Each number is 128 + 32 x the weight over its row's rms, rounded and kept within 0 to 255. Layers, rows and columns count from 0. Numbers have three digits each. The size before them is the row's rms in percent of the matrix's.

# down: layer 5 MLP down (transposed), 1536x192, rms 0.156, rows 1075-1203, columns 48-95
# up: layer 5 MLP up, 1536x192, rms 0.147, rows 1076-1203, columns 48-95
down1075 114:074103088149128136176145186115105099143163106109111118128139152170176148123098128138138084128132126116134196143120147147111178167116112105129093
up1076 106:139115102153083086109120148153109134081092150132123105146069139120103094148065162107106142046082157146173122142087116161111157098193148161080160
down1076 111:115136154067198146173109114110090172097194099138122200149128090162109205142175166097043130133075098126085126107130158114105066040183153102116103
up1077 126:097146184159075114116140119107154128094156173122172100126123154137154104124119211183144148197151092077123136109132119102139140048092115175140134
down1077 122:112137140134101134105222149110119101156096135084169089102094069096142160122136126146082169142099098128152157186171101108160127175189147141120144
up1078 107:129127117073155156152123099105114139111129091115140082113130175124171196206124141156116112182117134098058134171113087104127133145121151098136141
down1078 105:145133142054143055140094156181202160141090111092099068078146181134146122136162161110119068068092127141146155117099129128105164102151136106108120
up1079 115:142082081148129145125142114098120123131116130193130080094166116183213130118142153154218130143192189174074126123113075125159125118108107135126121
down1079 113:129122105158150104081158141118113165099156150198085140118183098136123132144188148101099092106176113099177114131132102150124159064057104141147136
up1080 109:109104088159173109141085091130206084099131146078143117093141180098138093123165161156174157084110115092096155117121135152071168122123109191196167
down1080 112:134081139125127150135124114137131034142129114074100132107132099176159122095142101171156092144156128137134203112155078101129185127057145153160073
up1081 102:097143124147163138149173109132086151126126104109095112054159203147078154098151147093067129171145145139118118135130133159118147126174157143164129
down1081 095:141145122160149077160043171135118076143178176154082127117091047161118099113155069121141153130092144093103130122171087152144141140100098160152150
up1082 147:157169082095117124158121116140124109125161095164123101132135138133193160135092104144180163117182126177035092166128173112102137091113131105188194
down1082 122:127096106129124176097083172154147147141152121135080157110139104163095134183122081077119159095114084133077130133092187142081116160128085199137197
up1083 103:127113090163132136131131071132127164105101132170157138083105151116108153105125082071140106098116132134141172074188110133102112132131167149151163
down1083 100:124178153118154101111119158179151147099106074150132101111104065154109136122155178143158159137092109105109137108106067139106117085127157167155116
up1084 100:083111135187127100122124043121114112123098094167130130114112158119154178109108169146128137135110066098126084167118132129199125214140118108131165
down1084 101:151071135090076138111193122136174107130137071148125072111117156127145157114147121165149080098113142117052109093138179167104151145157141127108131
up1085 089:088087117110119107158063160148103110176169125139110126089109121114156128180133143186129083095120148092099122150076101080096175137130137133106140
down1085 090:129105091096090155116139141182184107107183162160126112087157116075171117147146182131118103112090113127098113103119122107096145126118106130099128
up1086 141:112128081160153118124093176033133108122073152157117167172162133135130082075018137121136121097156173140074122100138176100129162105158119175083135
down1086 124:085132176119084115146165161135155175078076119167136047145126146102096159125118142104116151160086116137143184182140155133225170171067079134083125
up1087 105:133097105137099110131195123129193156203104148111075142097121184101157060172122163100118135132159148140110159144044111107138078100130090076114144
down1087 104:115119075167159117179134159118149104128158148107078158097177135117140124186146103174087096100152160149105143092118108160127158115155109149139110
up1088 092:098103141133162127166156165118167100098181134077104125134092157126157097136117170139198158129130175098137140148111155107100130166072089094187120
down1088 088:156140167145092119202153147107076086142150087120179067135130143125088127067147141124159155148097113191131110159086202124128176082122079147193154
up1089 095:095105164179142136151172127083107134158150121170110111144130178081107126193136171118087066117112091110152102105167152144064155165167108217084217
down1089 087:152149103162090110091126133098166094161107148098128110129131086139139064162130156131184121065095111143089091107152118183130145104125106142117135
up1090 091:115119167149104144173096126116152139151159159143067092111110160141176114123108167161134103125145101100170139106093140097144094208120071082120163
down1090 089:140107171153109115108135083174164151104136136129188106086113131050152075132131146150133095081165142160167112133134133107190145114135093141130114
up1091 115:116154123110115133133099172115115073146100068101036138131130081098181139115132101109101134161149167176157186112077092104120107151124152137161125
down1091 108:131164146162113155101144098173178155074074165068153078110153095126141082108070080157099150101082141146150147074113053137144136162118073090148170
up1092 108:113127154109158120138176119099130136128151097171093136102078090146116089155098135111111176157137216139167098129131131154066131124087079141112152
down1092 100:126121132138148172114111103130136143104118092091155093138125184150152132085184141117143130192131152116141148148098139166105084098160142092155132
up1093 099:162119137128140139153132172057152161120172143110103128144199166128091174119101128104091144123121084111145154136184087119087166137114181142133125
down1093 103:187125106173149137186126151149125141116155128192176182087147101171108150110103123079129157088100082080167108155097116129123156058111182174148114
up1094 109:135082116093086095136164126146139144166112143142125108137121190061130100070127162165138118158117107137139132130111078163125199191154131120133194
down1094 107:168140086166134150131139183129140178148212173084083135174118151175075107130111133117070138112138161127067092144146098136112102154168128118156108
up1095 088:178134068170144156109081071054119133157082107144123199168082119123098081108108137172170143176146160123106138180078067097116105143109128158112099
down1095 077:087127138082107100165165113166141075119104081127111255138113108112144170159066038111108113147069131110150045135119146183141145168187198177123143
up1096 095:108151120127173118152150128144188100104094120137126114095100051112135142147123059172084166180164153204136183120161069131084100144104151138092138
down1096 095:174114146155170143114200124081126098150142115143123142116083077137150126156159168121187137043107145143180130102096178140131128116151097110142107
up1097 093:103155171094126135129107116136132129160152093112117114125110117110230122123132107143071107146201125080158121168103140116137166115114096171171141
down1097 089:171148098103124102147170072074131139163131197095140144179155109101100134177125168119116136136119157163166136063134102064151156227172104116137109
up1098 090:191140098084161121139122127112145117117130125120133089122106119153178111129143093133111150117163124097168122119126069146076107167113201126119135
down1098 094:065133152130122147115175102097114145143104169184148249157131141193155100155171136161084146105092076127099154141091149132082135170130123150150129
up1099 116:114175146173098144129123080084096077088099123165161159181145137089191119101144171141111130097133089158152087131086167139124133080101121179163149
down1099 106:126107112150143130126109090128125186108100103121145188069124116191145173182141107152111132119134170103180157140162161127194178144119059114109098
up1100 105:106116147055098115147161117160127158141105065178107142120116168184151200110047163127093126120116165163146173106121093139106131142085136118109147
down1100 102:130058108105158115123088118108117132093069042156133128134094183171198160135166126111136146180183120133184145152102098128164046111131159149139087
up1101 092:067153124155174165139127071141171093104166086161170080148128170133090152117116113170082154076145120086159111101111167121122076129167056138113142
down1101 107:111137092090203181101159104152151108155156153100151105095156115141149167091155103115143173118088145094198102140113182140088031154142140089091159
up1102 093:111139168173143190122141113144106103089080126114110126132114098150169129181086092102124116105171143145125051141176124140115091131104148133166099
down1102 092:077071124140118128087116123152149168167162087150081169156171118094124094072153156121166124145135117118195162059161107117096170089180090132174154
up1103 122:122169124133158047132118101093067072165104128150169094186127139138186148110083169142158113090061137113091123096112157108128136128124207142139177
down1103 119:158112168120129116148094102117114111122144097101086169096123117136144127105161118113125126098068081141200158111159110121163157155095145175102152
up1104 113:093119161139135088073106083111128083096171114210094141106104121132182145134094100167145139146151137119085103102186143111192106139103144114161140
down1104 119:091140133105109130133094117131149124109179078179154121150119177143096099148093145117131192155152134104107102090049149162111124044117118133136152
up1105 057:109096047103145134128170149192139085096141102164084183147127137158056127107154081132132097076101143142180146129155099076137103122153198115103164
down1105 054:172170128139109149113126164146163048158127127082199077140116179094161119098133133143098131137151150139123132111197106172210126081144136153179096
up1106 080:134122176099085149142152132148105167082127131097182085124106165086143092115159112126096159040087090165103100102099119131093115136122133148103156
down1106 085:140108169139104187127139069150118168124146144122134161122177081119141101069131136114131110093106092109188123094144141101169159160083078125127155
up1107 094:069117126167147124134139192121085117123184142130080074173113097130187175117091106158081173055116117121178075121093115115169165158123168171093116
down1107 085:165117152173144143113117104148107107109169075062088101134142128108121144149102132135144180130151132139126116169083135115102108102157102150137112
up1108 103:076141162099147135095133119116145114137078107096066106102093116071111144141078131143145131155054210138089123126080087161176109189179163136121134
down1108 106:137079110077154110121149145151104130172132140136143106138167072165058131091123139126112135107120189153089135131111123113077099095174138102089158
up1109 111:129117123148112116146144133171140142101081037148126074139106116116196146082100092141117128095105135139115075103123094142145093197103120135154126
down1109 116:134091133157179104128127114099116141149129091107073138160152083152119153142111136149145131089062099196084119121102125154170174160109119092142084
up1110 112:069095117178211166120153132109113160144065099163098105166126200121116133179145148124117114117158170080135115105149134096173116142118131120096051
down1110 110:096090112092137113055129122107156193162171122153063075126144164184186141140105139147100093108094122144118151113163078145106135119147114092119161
up1111 106:126116084118113127211129139145120134128075173174163128155097154115120184109091103142117111103140130056181135093102129148157177165117138087150152
down1111 109:163142123127125165087099114095143105091147081168096179151149160152139157105128170148145085149129061085116157120176173132176100170130147121124162
up1112 114:111166127150146152126117100135128133132101128119142109117135055144175089158120164084097081146122135142108131165147076117172141171142141151143154
down1112 116:112104142148166138130104130082145096124167162115071119068128149178164160094140165104114109112094143123125146191140197121110149183116172102124154
up1113 082:128136087119140131113108148120105084102106154098153164106142105224137089108121137124117108100139157101157116158096150137125088151139147142103165
down1113 083:077137145143100167092123133146121131168105104098155169108139134101141154123105083150129127189163116114150174131152095101097126122126140125105181
up1114 093:126119169135122139137088120122133155103096141118173162120155147154137150140136085146129077093084106062075110177114170210134116124125136071117105
down1114 094:143154110114111092058088166131148148163183106101145211081202068149081146117174065162150140089104104103144169112084173173132112092126113187119137
up1115 084:123131114132158173123199131221149190081094138159165136170129100143185097123129204108138100096151121118157094114118052081139107058161146143134143
down1115 090:119117140147171198125147160145110143137053053061121138142084193149136091060099096130138121117138102159080126125156150085101127117145134085106195
up1116 086:081112168165147147107156121178101121200096137128130142167113120166132156164150112078107131147156089129095174153217065098096110169080170122142158
down1116 088:081170141096110122133098079168118124213080074058085170143158085091181142186193123089139155079118103124201109162100175153149114142175130145159071
up1117 080:088171106143175125098166141095071176153113122137104100145113097089145176120090064169087156132095136094109111083183095130101175152106133103132122
down1117 095:151090148143178140167149181143118117103199177108040142105100110085104135140163153142118164144096138111104111143128173148115156111120125181126085
up1118 091:112119122209176149169171120080148126116145118166098109066119098109109158114126159143112141126120150101162104178090126198157113108124174110041139
down1118 089:168169095130083126141115142152105183106137096155126071132131112159113071135145138139102112187143086117109097106142135104095082156157106070096074
up1119 113:124173114135162123139081156078100108076142134141142098114143155085189138081104099140152143123101168156098116096130167114173117090120133164136102
down1119 124:146130141103118166109190106128098126118138137096141111148138128142124158136089141101069143113092150196153073055158154137138121138096115115105187
up1120 107:137100165094124100125146133084199123128143163156125061195091106099117070071075147111170143152185216095172104088111146089102138186094159153147148
down1120 113:086149131121064133073128088131163110114114162132120136093095126140154199155191158127163042151095087150203133128185115148135113121141115124114115
up1121 115:178058084068081149164150118138146162096067099145117127091095145124107124124114122133149091111155112156164111152090109135100186126114141137137178
down1121 106:110074097151108141127162116153094136119143121140157168098106076107110145139135113133130135128105072109103145078126178096110157104125067117091109
up1122 107:082056151162111147129158072119154133128107059215135115153144103107112130060175195126096171179102132076131164110100020091135112126140155096104147
down1122 114:102180033160083171155124121111126142092144141145137131147120111106094123137115127140144149158174147150152102108113101120137075125148183073162212
up1123 077:130135158163140146120113128110140140099055115113099141144060122065151121137072153171116169133150172130125144130101103111183144169107116150109148
down1123 090:130139151122138158082056101121146114135130162115119120155088156158144072138114132143147112099153154114137108170124144138140090182144126126067192
up1124 110:115183132046168132096160161064103100131142149176113082085112172156181102155115184115124121154079181102135127058117134160131161139094179154113154
down1124 110:153127151173104113122095096125157091104145163141088078099127205109124121163137132119178103116121111103146085141070192154097100109120156157138129
up1125 081:164131096118070184177160142164131140166130118091159084148136123082155086137106136179121181122155108094063084172151145131147177159099103086148118
down1125 089:133094103115092080146123148094034120151154099096114114121165129119106197091098100158113114154057136131154126163149133150081149106174179102118173
up1126 094:102143171132153086096155114081128149148131119144110223117116143112124077107100145106103123099140125098159168140088121117148113049093147161132153
down1126 080:127110061118157105161124127138130144124140169165121255132094063181097135191168114158151148148141112103157113133147184099110131101122134184080095
up1127 109:094068120085133143134119136150133080135159052174101119099141087168135094159090130113118115111125090078145101080163095154073104178128175115107128
down1127 116:121079160146155067110147174146116112163168130146051078152130070192151144188157139103117120150136094180170182104172177111182089072108147051118170
up1128 087:168136190120122174115171113181093089109047144168135107131139116154118092087108084107125083129085132141121138097119137081087163095116160164129146
down1128 101:119115142126114112102145107059146171114193123106120163210125149150125117080120078072148083111148103152112111080117119167099141179164160099093171
up1129 101:174124159158085107108129104164148089117137108126148069158117202104119161070149144082117165132114156077140197167140115099143144133158169179136147
down1129 104:140104119113085166128138163136139100094141114130134131097110125123150164161144144059098134126127115127215178095120163192184130084145142148108100
up1130 084:060086083143197159138173099134137156121072139153138106138195154125135135142177144177185162105138105133139123087077070164123159078131112149086088
down1130 083:115113082121150106088120129129124117121109201139101166193180078138126173134098148114183087144111129130157125090106110147174133150071086104144054
up1131 095:174083112145121114168166122186097067084120151116105084176103195132164144153082185129119105098163125120148142151084166049145117131135161192137199
down1131 095:136114113149122109108091144139091180159235100158164134140144068136136120072149086118144083117107143148136118109104123087104161151086143136146121
up1132 111:048120117092160098117132110157133111143139098145066130161140097126063130064144158119102100152097152136137138151160100095139129200150105132166160
down1132 116:130118119129183066048160054117166137164101114108185146150086144186104121155162120189128122150103106194167091140124140088176117174101123110168112
up1133 083:141087158088108074114173101055121100103095051080205137069149183128109170145180160135159139084084124141101091109137099140125126130201130106171147
down1133 084:130116091185091221109142128146135199114153118109147132140173213110129119142125191124150119083112097151165212148119092133046110087093102159135099
up1134 094:140101101083150051164097178078055100183113091189126133130087145113129138103113094106137154135162158080145151146169167155110139150096084101091115
down1134 093:110089109196103155167096147155153085160175155173116083144086091149122110154118114143138060200181146106112152110093083068138112167121148102107141
up1135 104:130097112158109130140073105073190109099111168156139154171134139120094142110148169125140144105176166097141197114148119138108177113115155054080115
down1135 109:093107114169112090131167125156054127179166109140116149097048145149110057155094120072169116120039092140128119091132112109163194104105089148154183
up1136 110:153109092151068158119166149143136172133079077135091148114161108158107149118138069158112162111117143172119080082075144078111160111141077154158173
down1136 106:105204061110238162136099133135126170153080107133184110135117101125121167163103178176093127155157166102126146091137173097157129081086074080142154
up1137 100:140095131149089121164062150109105091149161141185126158149129094096160122096075083184185118132157166139124125121185108141170141118096088158135130
down1137 098:100092087129068110117082201172132166113176150121076134136133068126124084132176107186104107092135084203101167142097138138160078049138130082214107
up1138 070:160103099148122125135188061161134091159171168169177142118127157095184113100107135147102087148118159080153115088121164071116145133178148065156091
down1138 065:157139114145149172082156127122178130159067075168179084097095160117119132201126123141161102117123091089042079097127133093112147092151135151142170
up1139 118:148161080091166186151075103124057117133143118166181125167129149117161096088114146111148128125140189136170117103133060157108125134108116136104130
down1139 106:144105129146165159104106128125129113082160121124130057129105158116113066106154119141150111102175140142107093144160089082096145109154147112197093
up1140 087:164175161143132124125133128119139115138092127096091143166115143150141066177109086161135126123112179097098118165159066071101116158094155097052143
down1140 083:129066138163102147121155170119144093107164157113086228143144152143086134130114139162091139128101175080194140067129159135174135066069091217157117
up1141 098:139154121130131147132179084080178104071101129166153151137084147130101119132148188167192149104105129077040122077110085120110153157115124095068091
down1141 100:119119051054153113090122121118191153130194138150122111103156122142113129160126126060102087110186114068144081167107127150100128109149072089109089
up1142 092:119175107162135151080166168143128055126146132153111182173150110125170118092093080135106164128173160187138054165158149114086094065137055128123114
down1142 091:124117173090167129116088189097134143150083102058149179162098093085171142142175178137101122127107125110115105090097112120134116181127121111213160
up1143 117:159082101152086182121078147119157052116179161176111100147179121108092206138104132107146106134175137117104117136131124108113108114174046155152152
down1143 105:146120140107203120125136098115126121070121163155142154134127127178135129134132167061130111104193082127114121102166179165123126113133164117175087
up1144 093:170096137172137121144154111119095162097138130112111138105156173118113125112096116142138087161108091151159163106182119125149120097147157129134077
down1144 097:092139193169143058122114128150167094136091098133129142131115200143177140059138063139080095124117145186104129186144124177153084142099142147159101
up1145 109:149165132065093078078110105160104077118121100120140137103169123179125130150133212148170133194114163168134139147123135133174114089176117180100144
down1145 105:156216145113012136136157124114106095137098091148122131102104160159097140131115130160104138120089135156144110081137089082165132174076118164134158
up1146 095:175122076122105117134125135098153136121100115141130134091128164129142154150146157147126152111141149048160158046186107135148163129135177193114157
down1146 100:125139115106145043145136188152131133106084104147162160125150104106120178115138118141094162173105117125129156098154146088122075138161146134122145
up1147 112:157133103104142147126111132121170101135096183159146057184145130115140133157108179148166156128130104134099173151140134152150148175072166124199095
down1147 108:130189154136088179201125099129174132162142179076123178104107078098129138143098085146161191112150106121134097148069142183124134136140101133090110
up1148 101:124095107089107164102199101130120148105128103173126091100111132127107150140129126187116166127156149089147100131172116104116218127160137137165074
down1148 101:155161106116172119130149144170132180060116193066104134119114112157116067124155182081080158116152098128127118098138169156153092135118138149168156
up1149 108:108126107121109108190150143122152144095090148107043150081098154107084151164140184104134106139133119108145071151160139187099148084195228159115094
down1149 100:128124174071092123169121102094134082078125114157128253156160125140100168093140136141148109096169165117140107095108080123143150117074095139161139
up1150 118:137118211119152105175153100106145125125163153087142079134072122101129112087140108145184154099102104130132123076178063127141189129153185152135086
down1150 118:134166145116156121121132141155153124143139129110175139112225135131118121111167134138103119221110111155117152137082071116145080140124092153124104
up1151 075:130128103168134129127123091127151128159149144105171162091155148138116091153084147123133126145220140143180117105143096107167109110174200131111124
down1151 077:142103125137107090126104188136160065085098072129155133190133134134150166129114187152103121122102182125132109176124123127187071135132090150124133
up1152 094:110084153107117130151142115202115188069082141104127168110075141134151109081121112132157145035157149101186146160132091134143146122097132110167152
down1152 098:110182129129150156200111129136145110159092169041146212115119143148099147147120089076152146142117213189100115100102134157147143092117100121120133
up1153 101:147194158167136169092073131130127135146126101084160108141143131098135133167150134088128092128107117071102132176148181091133136166154104080095131
down1153 096:114146098120145065111088130124095133080139117113155106188139093181091095043097177073140113138135122100187148108161130188111148170138114092117166
up1154 065:132127083121090086150128140087075120100144111150165091093120113107203141170123189159114138123133172174147089068123146055130144124161164179122148
down1154 065:084125168110107147191100073105071117181151133100207165134125127121132093105076063141087100132136127167156090110142100091149161196062090123114151
up1155 116:131155100060150140086121109134099079092153156090142147222128159082115133141109134130133115174088095096114132110123120124128136185077127093140142
down1155 118:143089152140085133080150158141111184159185097098092155136171132111102097141125123159080123168137154044155086155108192132200110127170155143152193
up1156 095:137182135076141132099157104078132134136098113160174112066077168145200144102126200128177132079133147131118090182100142143084120125109119131106109
down1156 093:160146091133105144095080083133166138107117174156158150140125147102104123013172113132129089183121096105128061119150117129152117144084134158145136
up1157 079:214071176122129161190108169144138135125105100102092121122120153144155120125110102151138112122114130164150153159101103102145096083124093110128185
down1157 087:118142140161143146101197118111075119171110170136053149108106160174073180048084134135173095100129152103131142146134103094098095148069145177137081
up1158 120:139000088089134148085112176085198184157079130129162155126165102076076149124133175177112179085165125104125136122113123105130178130172066132158161
down1158 109:145059146134065105111155142125152129129128143114113099094126125050153121167116115109102172161140117121109176122157117174127127128136144107190113
up1159 106:138094092139139142103092102179166129118123140118143075149167117163135111079144153143122109134143119097127128121163082134133108106184089132107126
down1159 101:100144123113142074168143153075121141153177143159168153135156135117136164060137073114154123119143147220122104125135120121137094144101127089051168
up1160 100:160092061114116132079161089115084090099133167145090118115060127110102091141095110143162117089143089130129055153097137142185118146136134168140118
down1160 125:155106088120119128172109091104160194101153088118086243141075103151126111137152130092113205097120045073144106082182131100161120124113090086073101
up1161 118:164167162113090078187081148150139129163158140109159090147122161172151070105100144186146172131092158145156164153119089141128142106125148163116189
down1161 113:112159145139124134119157085114076113091137115120099127150158127133092120085188128162139122134147066096117083169077125059116141146113122198130104
up1162 071:135071127131132120120137126110082108165140100163177147177164083098106127120097143150130168109125114164079093168164129105115096122178123088104125
down1162 074:088135054084099068096127094159129135109123110119133161106086129123168090113089089123168101164130140154146105126183085181115123104158102146144137
up1163 108:148104172189191124106170137077132071118182119143150099095071127102058129135085123134134114115114116137123131212110078140161104156116109155055189
down1163 117:129073152152109167119071096184201128122115112124131163130156119129099151115119106121191109061163155139156115107162071092088124118107098129112057
up1164 013:144136154125163139135151059074127113102110097136099094146123125171110147186104155163107090119148166072146124205115117140134152094144104112113122
down1164 012:101147110152103135157138124077184148119110118094168124137115118113142146124149116129160079111196206152119130087090100153186139118174128166078146
up1165 119:149135129138118230100088106130177211069117178115147105141128112169125089110141148103156172080137113105188117121107090113166117091065119087117128
down1165 121:139110117073124105128098071095094110158100105118141084111143212122093141124104097102144093069131172151149055121127144140110137146128113127105102
up1166 107:119084099150070102137064067121189146162106156161130162113129142153102145168120120140125161093121163100101127121158121182113167122096099132145140
down1166 087:134089126118184139178143134204112077144194115106096163180098089097203109144111110041154092124119174184181112116077138158128158160119111146069128
up1167 107:135085166168120143103173143063114123115094123163135198133145124114179078076141142137092129058119116124163115133135127108171169112101160100138147
down1167 111:117054116114202132118115111127115116155187112078101099119124081152129105133191187117114186142130107138082141155168171152135075156124128134139085
up1168 079:141086218145073175107115100122188108122089128152156107110145181166124114090128172139124118042119171117170090145150148080131118192132155198116153
down1168 084:144129121173086127100117079138186129155125101177114098142128172122122166160162144130160157110124130161130141134148155118127101128143072134053119
up1169 118:087171087109130143042117140117071130103079126138102144085103107109102067120094121137110113140120132082124088108085071113124123035156088096075176
down1169 126:173112183126173136093104132141116083122170158131105146111142108105170125120112126091158122091172047097140119098103198166126196139109150171116132
up1170 109:073134175071098129083136149085134107061093143148108113078083141144150148159129080116122114130103157136161133081148110069115126161166227091142109
down1170 099:142139132104142108125110073100107164151147102130139197160168119123120122086062156132158182152146090111143132163081139161078091127153181176090108
up1171 094:118086111089120178122142137108155142107174096163120078165146108082135109140103175128134173178139155096118144098134161105146162156127114062095113
down1171 095:094123113112101128181082146096194108149137126120126180077098119166170172104159074126124105153120162150160098125080180082153150139161099086134140
up1172 121:120140110148099160107160161122129086070108162102152114117077153096124079088116113139115132088052134100171112072079110069140129116088066153165159
down1172 117:145055108118125129128110134161169102114172167139114141150121127080098091114043147114152157055137093141133136074078069056151169096162144160115167
up1173 107:097149119112054147149091149149178174123158111144151104057144151102136198119094094133123069122113167163127086095140116100086161141167174081131127
down1173 106:160129087162160110167114152140099093142133152144101088059211143129104136125117154106069096130088079113105082089099123098120163116125093089150157
up1174 105:083130143190101212143112083089148148182123123116172122170131135178149130100058114171103092102122148111108126143145086088173135134130149079135154
down1174 108:168163134151118051196134137137079116093113135095165127129122074130160131142137135170105125102130113145094139139144110052139088062135168124128190
up1175 097:098120106167144148117092151203125115053111159095140076100122174120121158130122074077146128142121141127147186149109122144151154095156134177134072
down1175 104:118088112093126084162119106124117085115127047124124113158139143141134140153119152173133073168152121160112138085132174079120139147099160119125087
up1176 104:088142132130079097089119156120097109081124138078181086144139100139133125047171161142138191108164154131095113116128108099146132101101054130147191
down1176 102:098137105154176165130128142152198137125123117162190169117191108112107135094120111151113133153061155161165082137159149101192169120079130131126191
up1177 113:144116095152142179142165121123162097182158172091114151079131138069164082132118113100116103107074111122108109082124134115158176087132179142094168
down1177 105:114154140173136123154169133088187122180127143177123141116142131142156090110110100158078065121118129131135163143153176105126107134144112138099110
up1178 090:158170150135115147061077092097075137188130125108084106131124154103161144125155175121153144119167170121083109114164125123096190114141165059133159
down1178 091:082151147155083192136128159175105120141101187177146120151112100189148133091165101089059111102037103152151126097145128114095139100072152134143176
up1179 075:147182090160135117129119071130160141082145111099110108124101129157128088138090052157122124098096113122139148191186140105105116162095156120028122
down1179 080:087114152146129117179139127118098168108084114153103129159078177117158101156161147103078114072163137154101090085188128120104148096123181156175137
up1180 103:094111105097117164144140153119067160156150149167134154135140143112155054110106145121166115082051117146136134148107128108134098081135078121110134
down1180 104:129073160110121135159105167105138176130136114127119119132153121136139138110134155117108093227132141127117147200143141120149170142107165119173116
up1181 099:164099151092116107221154124133091151098157173105093123072153206156145125174156136127154110115103184152141147153131157102123147123091047170148121
down1181 104:140126149126127140093103181121072172116134158112165186132148143122118098111170176161146128153125104195166144163140120141113107133038088076143162
up1182 093:123104104130205122122218116111142134142137147104139093104112144098079076160094119111106141088144156131086109121093095141152081169127188156178151
down1182 091:135106109139153160143100157070147172118116094120094176108153087133109118085126149076141112122131127179118162086125044112106093106141136131044129
up1183 064:076117151153085094134145098082108112157166072127137116149156164148114149126106140113110138096162144184145105127134216122143097095181132085080097
down1183 064:107153194124130082172123127154153098182177140126115152146086179126085049137152141155063131136185104170114115157083190112110081143114182125113151
up1184 112:105165126171087169132128141177163096109189129146062092144093050137172124169081157163156082099162134147111106119146187114086178101152107167190163
down1184 109:119085099109074043116077112154169152120187113128129162188146096138111137073184158180126201115162130081166120154157110119145053103129117169143122
up1185 081:090106069133119127149192104134141154161071082163066139117162111117104164124119140164142150120115157127110098164074111131111118147078085120133091
down1185 093:109199152140129141124104145088146147137080077172048188100182162105141184052127157115160104121062139120092161126083105160089077170133128168139185
up1186 102:132095091145155158124092125151167166146118132125133116128139138204142132085098138127110148152144080077083121104131098115135113120157134142163141
down1186 111:146050165114135184145117118096164129140195116138107195168090061135161089176085151171123080120112155101113156132089115102159111074145111131153113
up1187 125:152133143091156124131178223113102094148094154122159096112075125137117130146146135164192113095114158102128080119096083124157192075117172135147114
down1187 114:132118134145103097198106112136149202107147115140138189170106145086076132163116186105140090154142160119130086168089091152131075202085059149157139
up1188 083:071135144132174125159131200145076147095135107115084160151132159108114132131147140121057130053090097106119112155162153104158134090064109175108119
down1188 082:131158159158149143179154102137132103133098125169096142147101169091128112158105085130129165158126210126140100204110125146148106178178152096137196
up1189 093:165130129139125103175157102124101208138147112130187097179123106139102131136073101150121116102138120087132105186141163095110136096133158147128183
down1189 099:135165054111114100201124150098076214105194127116125135109110164158179092111156177128093163113149118132152118122074183157119044082127164138111146
up1190 123:119160137142188172152093111134128117153110078103155145138096119076101130082111107110130114120147089117160100186126136118110152155153124058136155
down1190 124:112194097129093175114101167120041131141138134129128148129080129103071150118146134190076134156069167113088160155134113101175127173083055155096181
up1191 086:088101124145119098123169140162148117176077117144161119131136152113117160162151143158185138139190089117079143146197141133100146113133141149144106
down1191 081:120144122146122106079138060117121137091041121077155174158084094093169145137156084127118168147093092107122140157172137166092111178149136092079084
up1192 094:157159096105167168127108184095154179151136172164148049110094153086191150133121098186173115110165124092184114126065117089145082065118182153133158
down1192 095:095121152120103143092139188182168165184115105160169080124104119091062089117144178143133090094131133167112113134097083105130173186128118163136167
up1193 115:187056124108121103120160094070127169166082148112160176117177084127161018105166126123067112109108121095150143110105082105181118123157141150110152
down1193 117:105136110125116148118125158137079168126045143126153114152143097152139149100099185120085122170151135133144119148116150085211095177134089084137171
up1194 087:097088113085227154115111141077127105127162116108113089104100155137117100088126153096069129091091183091098132165141131138104098115117125175135128
down1194 085:123116126111137154131109149111179125137163153107105152156157166065105174129129107194122178128158144110165159235123126079172047168161119149176099
up1195 113:148147145110112129154103129123077084107200092097039108184112127171149066122091104198112105103191170184140079160138145079117172147137116139183126
down1195 107:126164134100172111127092118108101090122069113133133160113124127117130103119163115156144127154200134136124144115065095160152084069059109102170086
up1196 094:183163151141138158122186070103082185138136157121120123147119159159127187156150107121103104167164178094102150082123057098130137127110114123093112
down1196 085:179129146151127183187209113092115121089125097158109068172089130070130155125137193137104127151109202112133117099194128123121188137171104099149151
up1197 120:096153179106175198105153132134146087098168092152118144133122112153125126103101137153106079135107079077155147099167088139123107107121104098151148
down1197 124:149130144059148126095113146111142110069138130142151127150069113159123159143113078072154131108168120125142090106159097081116108107093159094120117
up1198 094:114142125101154121138126051146146136065156114132055146092125098101149079107104117119151128156095114120112087150177144176092123182150082139161133
down1198 102:091134072103107177162130086119172102067128165118112152118157132146130162133094063144111177158146171123126109068093126107077131130142112122159115
up1199 114:151193111120079112101130143142154060103115191140069126129122081068128133148122099169157120138196143122102109120107135084100117146169096110154126
down1199 116:114171178139121116123181131106172063179124116103181065130142141133149162158132186172071119081178125163162114103133147116168156081110120094125137
up1200 094:186098093079143105111129077123123145096128163107145150142142124124155049085139131105142114098169117152047146145120187137140163137021103132109055
down1200 097:089125176153100178085100119101142063142127087109177182136083191144113141082147109113124126167161063140113083105144094146109124096093166134104137
up1201 103:105149140109158148045094134077117155134124167176183081185165128161104085130142170104191060142113083141111120150076093141118109164147136136155099
down1201 096:089111161133145148145062125104166102136114117139158121115095119095180104082164147055105118129095108165141169110160168135175070098126148121155107
up1202 110:175109115140145140124106164106171128097168149159115148167151171114141131127136133184088118162194140170100095174144154103126114081093079123130143
down1202 111:094088079137153127167113098119135166099147170160121181170166133118156125114195098140125092093147117079087123112140162093105105125090145134114134
up1203 094:126112148102182150173162144134166158097113107053153107145200134135155086109127145119158110124170153128162128090047131108201165169107092118108146
down1203 111:124083140156066127145166082129165142148101188128125255204099107129127162159115150084120074146094152118131116115151138115150121174140110124115071